From a checkpoint of a small transformer trained on Wikipedia: 0.988M parameters, rotary positions.
Each number is 128 + 32 x the weight over its row's rms, rounded and kept within 0 to 255. Layers, rows and columns count from 0. The size above them is the row's rms in percent of the matrix's.

# layer 2 MLP down, 64x320, rms 0.291, rows 0-48, columns 256-319
size [104  93  95 102  99 102 103  96 103  94  96  95 102  99  94  98  93 101 100  96  92 101 101  94 104  97 102 107  99 102 104 107 101 106  98  99  97  96 101  98 106 100  95  93 101  99 105  99 104]
[[105 132 112 191 173 160 108 140 154  84 145  77 173 119 154 162 152  49 142 100 154 182  91  95 101 116 178 111 186  34 118 123 142 174 118  96 144 143 125 164 114 128 144 138 136 155  82 131 188  99 174 109  81 115 157  66 190 168 136  74  91 197 171 112]
 [129 150  75 139 118 101  66 166 115 137 100 176 154 173 137  88 162 111 111 158 140  97 149 122  67 124 150 103 111 136 112  89 107 106  78 138 118 111 131 136 110  86  42 113 189 116 140 131 140 133 149 131 180 124  95 166 119 101 156 130  95 231  48 118]
 [ 84  71 150 116 127 134  85 123 112 165 103  90 108 181  98 153 175 131 134 128  81  94 137 144 132 135 126 226  68 100 100  88  41 127 141 134 178 118 146 111  86 170 116 159 141 101 131 139 121 117  99 126 133 142 132 209 113 104 179 155 129 129 162 143]
 [ 92 144 169 156 147 107 122 146 108  89  95  82 116 137  95 151 113 148 166 137 130 102 182  57 175 211 127 102 142 193 109 175 135 145 144 133 175 129  87 157 162 106  84 132 118  98 108 132 136 111 143 166  97  88 122 136 114 169 135 167 110 133 105 133]
 [150 174 121 148  91  82 100  86 172 105 171 167 115 135 129 132 111  92  89 112 142 186 136 119 107 186 121 162 196 115 181 207 128 167 132 101  73 162 140  65 134 130 111 131 127 113 102 113 104 130 110 176 158 140 124 188 131 194 117 104 105 146  99  78]
 [175 167 166 203 112 184 157 134 112 172 154  99 142 151 106 137 148 116 161 104 152 192 159 117 155  92 150 144 169 124 160 102 123 133 121  99  81  87 130  92 146 156 130 146 159 159 134 153 114 163  95 154 107 139 187 146 129 121 195 161 142 177 180 163]
 [179 145 172 123 122 122 131 107 146  70  98 152 158  95 104 138 167 141 115 117 116 137 179 168 129 171 103 137  72 115 104 115 104 128 118 181  94 155  87 204 203 163 111  83  83 123 171  99 138 140 112 135 152 159 109 142  94 174  96 173  88 126 168  95]
 [ 98 166 106  97  99 135 156 123 125 156 147  98 130  91 116 113  65 101 120 115 153 101 122 189  96 130  86 118 125 125 172 131 164 149 124 154 112 122  91 127  91 113 144  95  48 120 146 175 171 109 145 144 147  88 177 112 161 158  73 185 149 204 161 143]
 [114 216 163 123 110 136 167 101 133  97 125 102 133  92 132 175 145 147 108 157  44 135 176 155 131 119 139 151 101 117 110 149  62 142 142  88 150 121 164 121 146 131 111 135 108 103 120 146 133 125 118 185 142 164 159 133 135 144  99 166  82  86 114 190]
 [ 81 124 172 148 120 117 147 116  84 129 192 186 109 104 114 142  99  96 145  99 121  68  80 112 139 138 106 145 156 107  85 126 156 139 153 175  94  72 139 184  93 185  89  80 170 132 174 121 138 109 162 185 109 127 152 140 125 107 134 117  92 118 149 153]
 [146 136 120 117  70  87  92 119 114 105 138 109 109 194  87 110 182  98 132 138 115 165 124 152 120 156  48  94 152 124 108  88 143 129 177 132  75 139 119 136 120 111 215 141 139 102 102 137 121 155 168  75 106 163 152 144 129 138 184 156 128 138 140 147]
 [ 59 108 143 190 127 125 128 133 168 147  87 186 136 123 136 184 130 131 102  81  77  81  87  69  80 144 163 144 150 138  84 162 112  58  90 186 110 145 102 109 132 133 161 147  85 136 100 153 104 171 111 109 119  99 102 114  70 104  71 114  95 152  79 102]
 [120 117 201 119 142  99 124 122 127  99 113 128  93 164 122 114 104 140 104 191 141  80 131 171 172 138 121 133  73  87 167 153 109 155  79 103 120  39 183 122 171 127 184  90 110  97 145 138 159 144  96 183 171 125 124  96 174 166 120 121  90 118  92 132]
 [ 74  88 117 153  98  96 129 132 147  81  98 154 146 145 172 144  89 188 145  75 131 126 126 154  91 131  81 101 137 117  99  78 113  97 126 114 112 164 154 138 111 169 128  78 101  84 121 123  67  93 136 140 102 149 114 132  83 138 104  27 144 125  92 107]
 [106  94  58 118 157 135 130  94 142 157 122  60 132 153 194 162 145 109 156 152 101 139 135 172 101 144 131 160 142 162 132 128 152 106  89 193 183 131 195 138 142 117 121 115 125  76 109 150 167 146 177 152 109 141 150 185 168 105 120  93 144 138 127 149]
 [180 117 102 111 130 143  67 106  49 130 150 127  92 100 131 139 106 117 121 139 174 136 193 126 127 141 141  76 152  89 110  90 171 118 177 105 101  53 140 123 112 160 124 112 194 116  85 153 150 209 156 138 113  79 160 114 176 133 157 114 160 105 175  73]
 [143 140 161  69  89 142 190  68  87  94 137 166 128  95 109 153 106 125 147 113 121 136 148  87 161 131 109 115 169 113 137 130  92 125 134 144  85 106 159 150 189 134  80  96 114 138 124  87 132  57  89 116 122 133 145 133  86 136 118  99 155  69 138  71]
 [ 69  97 103 160 104  87 105 211 130 131 236 104 130 136 110  98 153 101  68 113 120 115  82 149  75 117 192 166 140  90 120 207 166 136 121 149  99 179  83 103 125 180 178 110 163 126 108 147 114 107 138 176 131  86  89 137 119 115 123 138 146 132  55 150]
 [168 169 143 119  79  82 117  82 106 105 104 182 110 147 116 185 174 159 204 124 170  91 202 110  99  63 134 173 127 135 103 178 108 125 117 147 109 142  86 104 124 108  98 101  66 161 202 130 140 142  98 151  92  96 182 115  65 108 134  93 106 152  99  84]
 [115 139 163 104 114  84 171 162 109 113 107 124 134  76  99  93 128 108  76 129  92 168 165 185 124 105 136 128 172  93 130 100 154 114 135 171 155 160 160  90  87 129 121 119 147 182 140  85 140 105 107  72 136 151 145 133 103  77 139 152 152 106  71 124]
 [136 146 174 141 163  90 154 150  80 185  77 133 147  73  98 147 148 103  95  99 172 176 116 109 160 172  79 119 140 135 184  89 112 144 141 132 133 136 106  87 167 172 100 142 140 157 149 142 179 123  75 112 115 155 185 145 156 121 103 143 140 113 146 111]
 [108 162 148 176  76 112 117 144 126  57 113  81  74 201 172 153 163 186 129 174 168 154 157 106 116 128  89 148 115 122 120 102 125  70 101 100 129 152 231 121 158 127 144 126 135 133 136 150  76  93 111 113 114  75 158 181 153  93 174 136  60 156 116 156]
 [147 192 125 131  95 147  74 123 123 159 128 120 215 177 158  84 165 132 132 178  96 135 180 121  80 150  70 150 114 120  76 171 113  88 115  96 124 172 135  76 142 220 147 122  92  83 143 129 136 151 172 167 129 110  98 160 169 109 168 151 114 163 103 163]
 [ 91  92 119  84 122 105 143 137 148  95  98 105 167  76 111 135 161  49 144 164 168  50  84  73 140 149 157  91 110 109 157 147 122 197 151  70 110 162 104  96 183 112 152  97 115 114 147 120 126 102  49  47  59  78 158 124 138  77  94 155 151 103 103 164]
 [110 146 164 112 141 126 141 124 135 167 197 116 155 177 106 117  69  74  95 169 181 150  98  60 197 106 143 162 117 109 138 107  94 158 142 222  97 116 116 132  85 139 104 158 123  78 155 119  82 118 151  83 118  77  65 109 123 177 133 120 164  69 106 112]
 [141 124 117  58  93 165 134 113 124 171 114 179 156 154 137 122  90 164 148 156 130 100 101 118 119 126 110 150 163 160 102 149 156 135 173 115 100  95  94 126 158 168 179 138 200 139 140 148  72 121 109 140 170 146 177 123  75 126 127 111 110 156 116  92]
 [ 96  76  85 157 140 123 117  74 110 139 108  80 111  91 191  73 122  89 150 138 135 114 140 146  56 162 124 104 126  86 156  85  91 120  88 130 141 118 143 138 150  92 121  94 120 166 141 149 148 104 172 135 107 107 176 114 159 137 147 118  93 106 136 132]
 [ 72 180 123 114 165 120 124 144 103 146 163 118 104 123 142 136 103 133 117 140  90 159 170 163 132 101  95 176 154 148 147 155 124 105 146 104 179 114 134 177 144 119 125 168  96 133 178 135 110 122 134 100  97 125  61  90 105  96 144 122  90 129 175 169]
 [ 79 124 167 100 148  58 231  88 136 116 136  98 160 127 152 103  88 109 112  95 131 160 110 111 152  90  72 133  40 137 190 111  80 129 117 104 108 115 146 142 154 124 158  98  93  98 161  74 147 129 139 134 114 103 117  44 165  99 128 190 111 115 150  98]
 [131  96 119 120 150 120  73 165  47 108 160 167 113  93 134 155 158 130  65 138 106 114 156  71 116 116 100 111 115  63 201 110 106 120 146 117 160  78 173 154  94 110  88 135  95 121 174 138 119 155 122  97  85 161 137 135 161 156 156 115 160 123 140 117]
 [119 175 158 146 162 197 124 181 100 172 142 114 101 123  69 140 214 109  88 121 101 140 133 171 145 101  91 175 178 108 113 112 145 184 147  89 154 172  76 184 128 133 181  61 164 179 121 143  91 121 185 191 148  67 145 139 163 108 142 150 135 123 102 104]
 [164 167 133 186 125 186 150 112 130 135 131 131 183  65 167 200 105 133  64 103  77 144 106 120 117 110 119 102 112 157 172 144 150 178 139  77 146 130 103 101 114 138 122  87 146 132 139 175 138 174 137  98 154 112 107 147 166  93  52 135 135 138 185 172]
 [155 118 195 117 138 167 123 189 140 111 107  89 101 125 129 126  93 143 148 146 155 146 171 102  68 139  94 118 144  65 114 168 110  57 128 174 144  88 132 113 140 115 167 169 175 118 126 153 155 123 154  80 112  80 116 149 127 116 128 100 110 141 124 138]
 [103 135 103 144 116 109  95 157 163 110 113  83 160 124 114 115 134 156 160 118 157 179 102 107 151 134 120 138 139 124 166 147 169  86  69 167 145  80 163  37 156 113  86 150  93 123 127 196 142 115  51 107 137 146 183 150 116 120 157 120 136 142 130 165]
 [148  74 116 122 152 126 162 132  89  89 125 139 190 151 179  94 145 181 156 176 124  75 157 134 129 115 152 135 113 150 106 136 138 159 116  63  83 122 105 156 101 110  95 142 130 166 158  92 153 117 158  77 167  61  90  66 199 126 181 108  52 130 154 102]
 [163 111 127 114 109 133 131 103 196 118 129 118 111  93 148 150 165 155 180 123 128 158 120  93 139 127 125 114 125 145 116 175 175 178 142 130 135 125 115 129 111  78 127 153 186 130  95  79 115 117 120 156 146 166 122 171 156  74  98 141 177  95 180  98]
 [123 112 146 149 171 153 158 152 103 163 124 140 170 172 148 104  89 122 177 138 117 121 123 145 137 227 143 124 175 145 160 134 140 135 209 109 147 123 119 119 154  89 103 118 132 134 180 176 104  95 119 169 133 125  66 146 106 129 125 175 117 187 136 173]
 [107  67  87 127 178 182 117  70 129  68 126 110 147 141 118 129 105 149 120  85 153 131 173 137 114  56 133 134 162 162  65 131 173 100 137 113 166 159 105  83  90 134  98 174 116 148 121 192  72  60 170 109 100 122 125  87  96 109  79 128 125  66  76  73]
 [144 121 102 121 130 165 178 143 136 157 118  83 172  87 110 128 124 157 152 148 107 161 102 135 180 128 117 118 149 117  77 150 107 110 172 136 108 161 141 103 169 151  97 126 160 128 106  77 151 121 140 121 131  88  65 115  98  55 156 135  96 134 129 148]
 [126 197 151 124  55 138 115 159 144 110  76 140 147 145 138 184 153 198 144 117 188 129 128  85 148  98 170 114 167  53  81 165 143 118 139 133 149 137 150  84 125 145 152 152 135  66 117 117 139 114 113 192 146 134 161 165 141 148 116 110 133 165 125 106]
 [123 147 161 178 166 133 138  47 121 138 100 123  86 138 117 123 164 115 119  97  74 116  62 138 140 152 170  83 104 145  95  98 126 140 190 117 133 140 101 126 129 152 119  98 134 154 131 131 116 137 163 115 165 143 127 141 107 109 106  82  47  69 126  88]
 [107 119 144 136 154 151 151 135 120 107 117 100  90 152 143 127 164  96 192 130 155 155 161 154  61  53 196 167 120 104  95 103 126 146 125 135 150  89  87 169 105 119 130 166 134 245 138 141 104  88 162 168 130 188 224  91 192 132 148  99 154 176 140  59]
 [146  78 205 185  96 132 104 127 169 134 107 102 105  97  80 163 126 127  99  85 122 126  83 102 107 118  94  77 121  99 162 129 129 102 147 134 108 135 155  82 121 145 128 176 162 123 163 131 118 141  83 160 105 145 170 164 138 147 144 143 199 182 111 145]
 [166  62 135 107 113 149 114 136 151  87  92 141  98 139  54 130  87 147  93 134 147 147 124 131 129 205 157  98 138 159 148 162 146 129 156 145 102 115 136 107 169 134 116 129 161 158 183 121 155 116 188  91  62 134  93 144 206 138 157  98 158 127 134  66]
 [110 132  84 181 125 121 151 173 152 124 131 134  60 129  95 187 145 120 219 151 128 113 113  39  71 143 128 103 113  90 134 174 164 122 102 107 136 113 149 122 151 157 139 138 116 152 182 150 163 109 121 130 117 121 189 100 128 115 108 207 165 152  91 134]
 [ 94 129  97 161 142 163 102 118 147 127 130 136 109 104 160 155 140 113 115 162 138 105  89 154 185 148 131 166 162 106  78  83  94 109 148 169 116 196 141 140 150 175 111  95 130 115 125 191 134 126 163 135 162 163 144 151 111 123  80 112 158 168 127  94]
 [127 119 186 116 122 120  92 150 135 121 176 182 126  95 132 141 140 133  83 114 111 139 114 120 162 124 157 139  91 164 139  93 104 123 116 116 103 127 126 146 112 136 130 114 143 163 101 159 199  97 161  83 128 128 100 115 159  99 143 159 182 147 128 158]
 [152 174 162 129 194 160 144 107  97 145  98 137 184 128 130 148 149  77 162 177  74 121 106 102 147 164 104 121  87 129 137  39  97  85 184 138 141 145 151 125 107 121 181  70  60 135  73 122 129  64 119  97 104 157 101 136 135  98  96 100 133 133 110 101]
 [102 152 100 122 142 140 135  81  89  42  97 115  87 159 127 149  70 150 132 157 132 105 127 179  99 131 140 130 111 131  83 120  87 160 159 140  60 147 127 160 105 123 124  76  98  79 120  84  43  81 110 148 109  95 133 119 133  92  90 104 156 126 164 132]]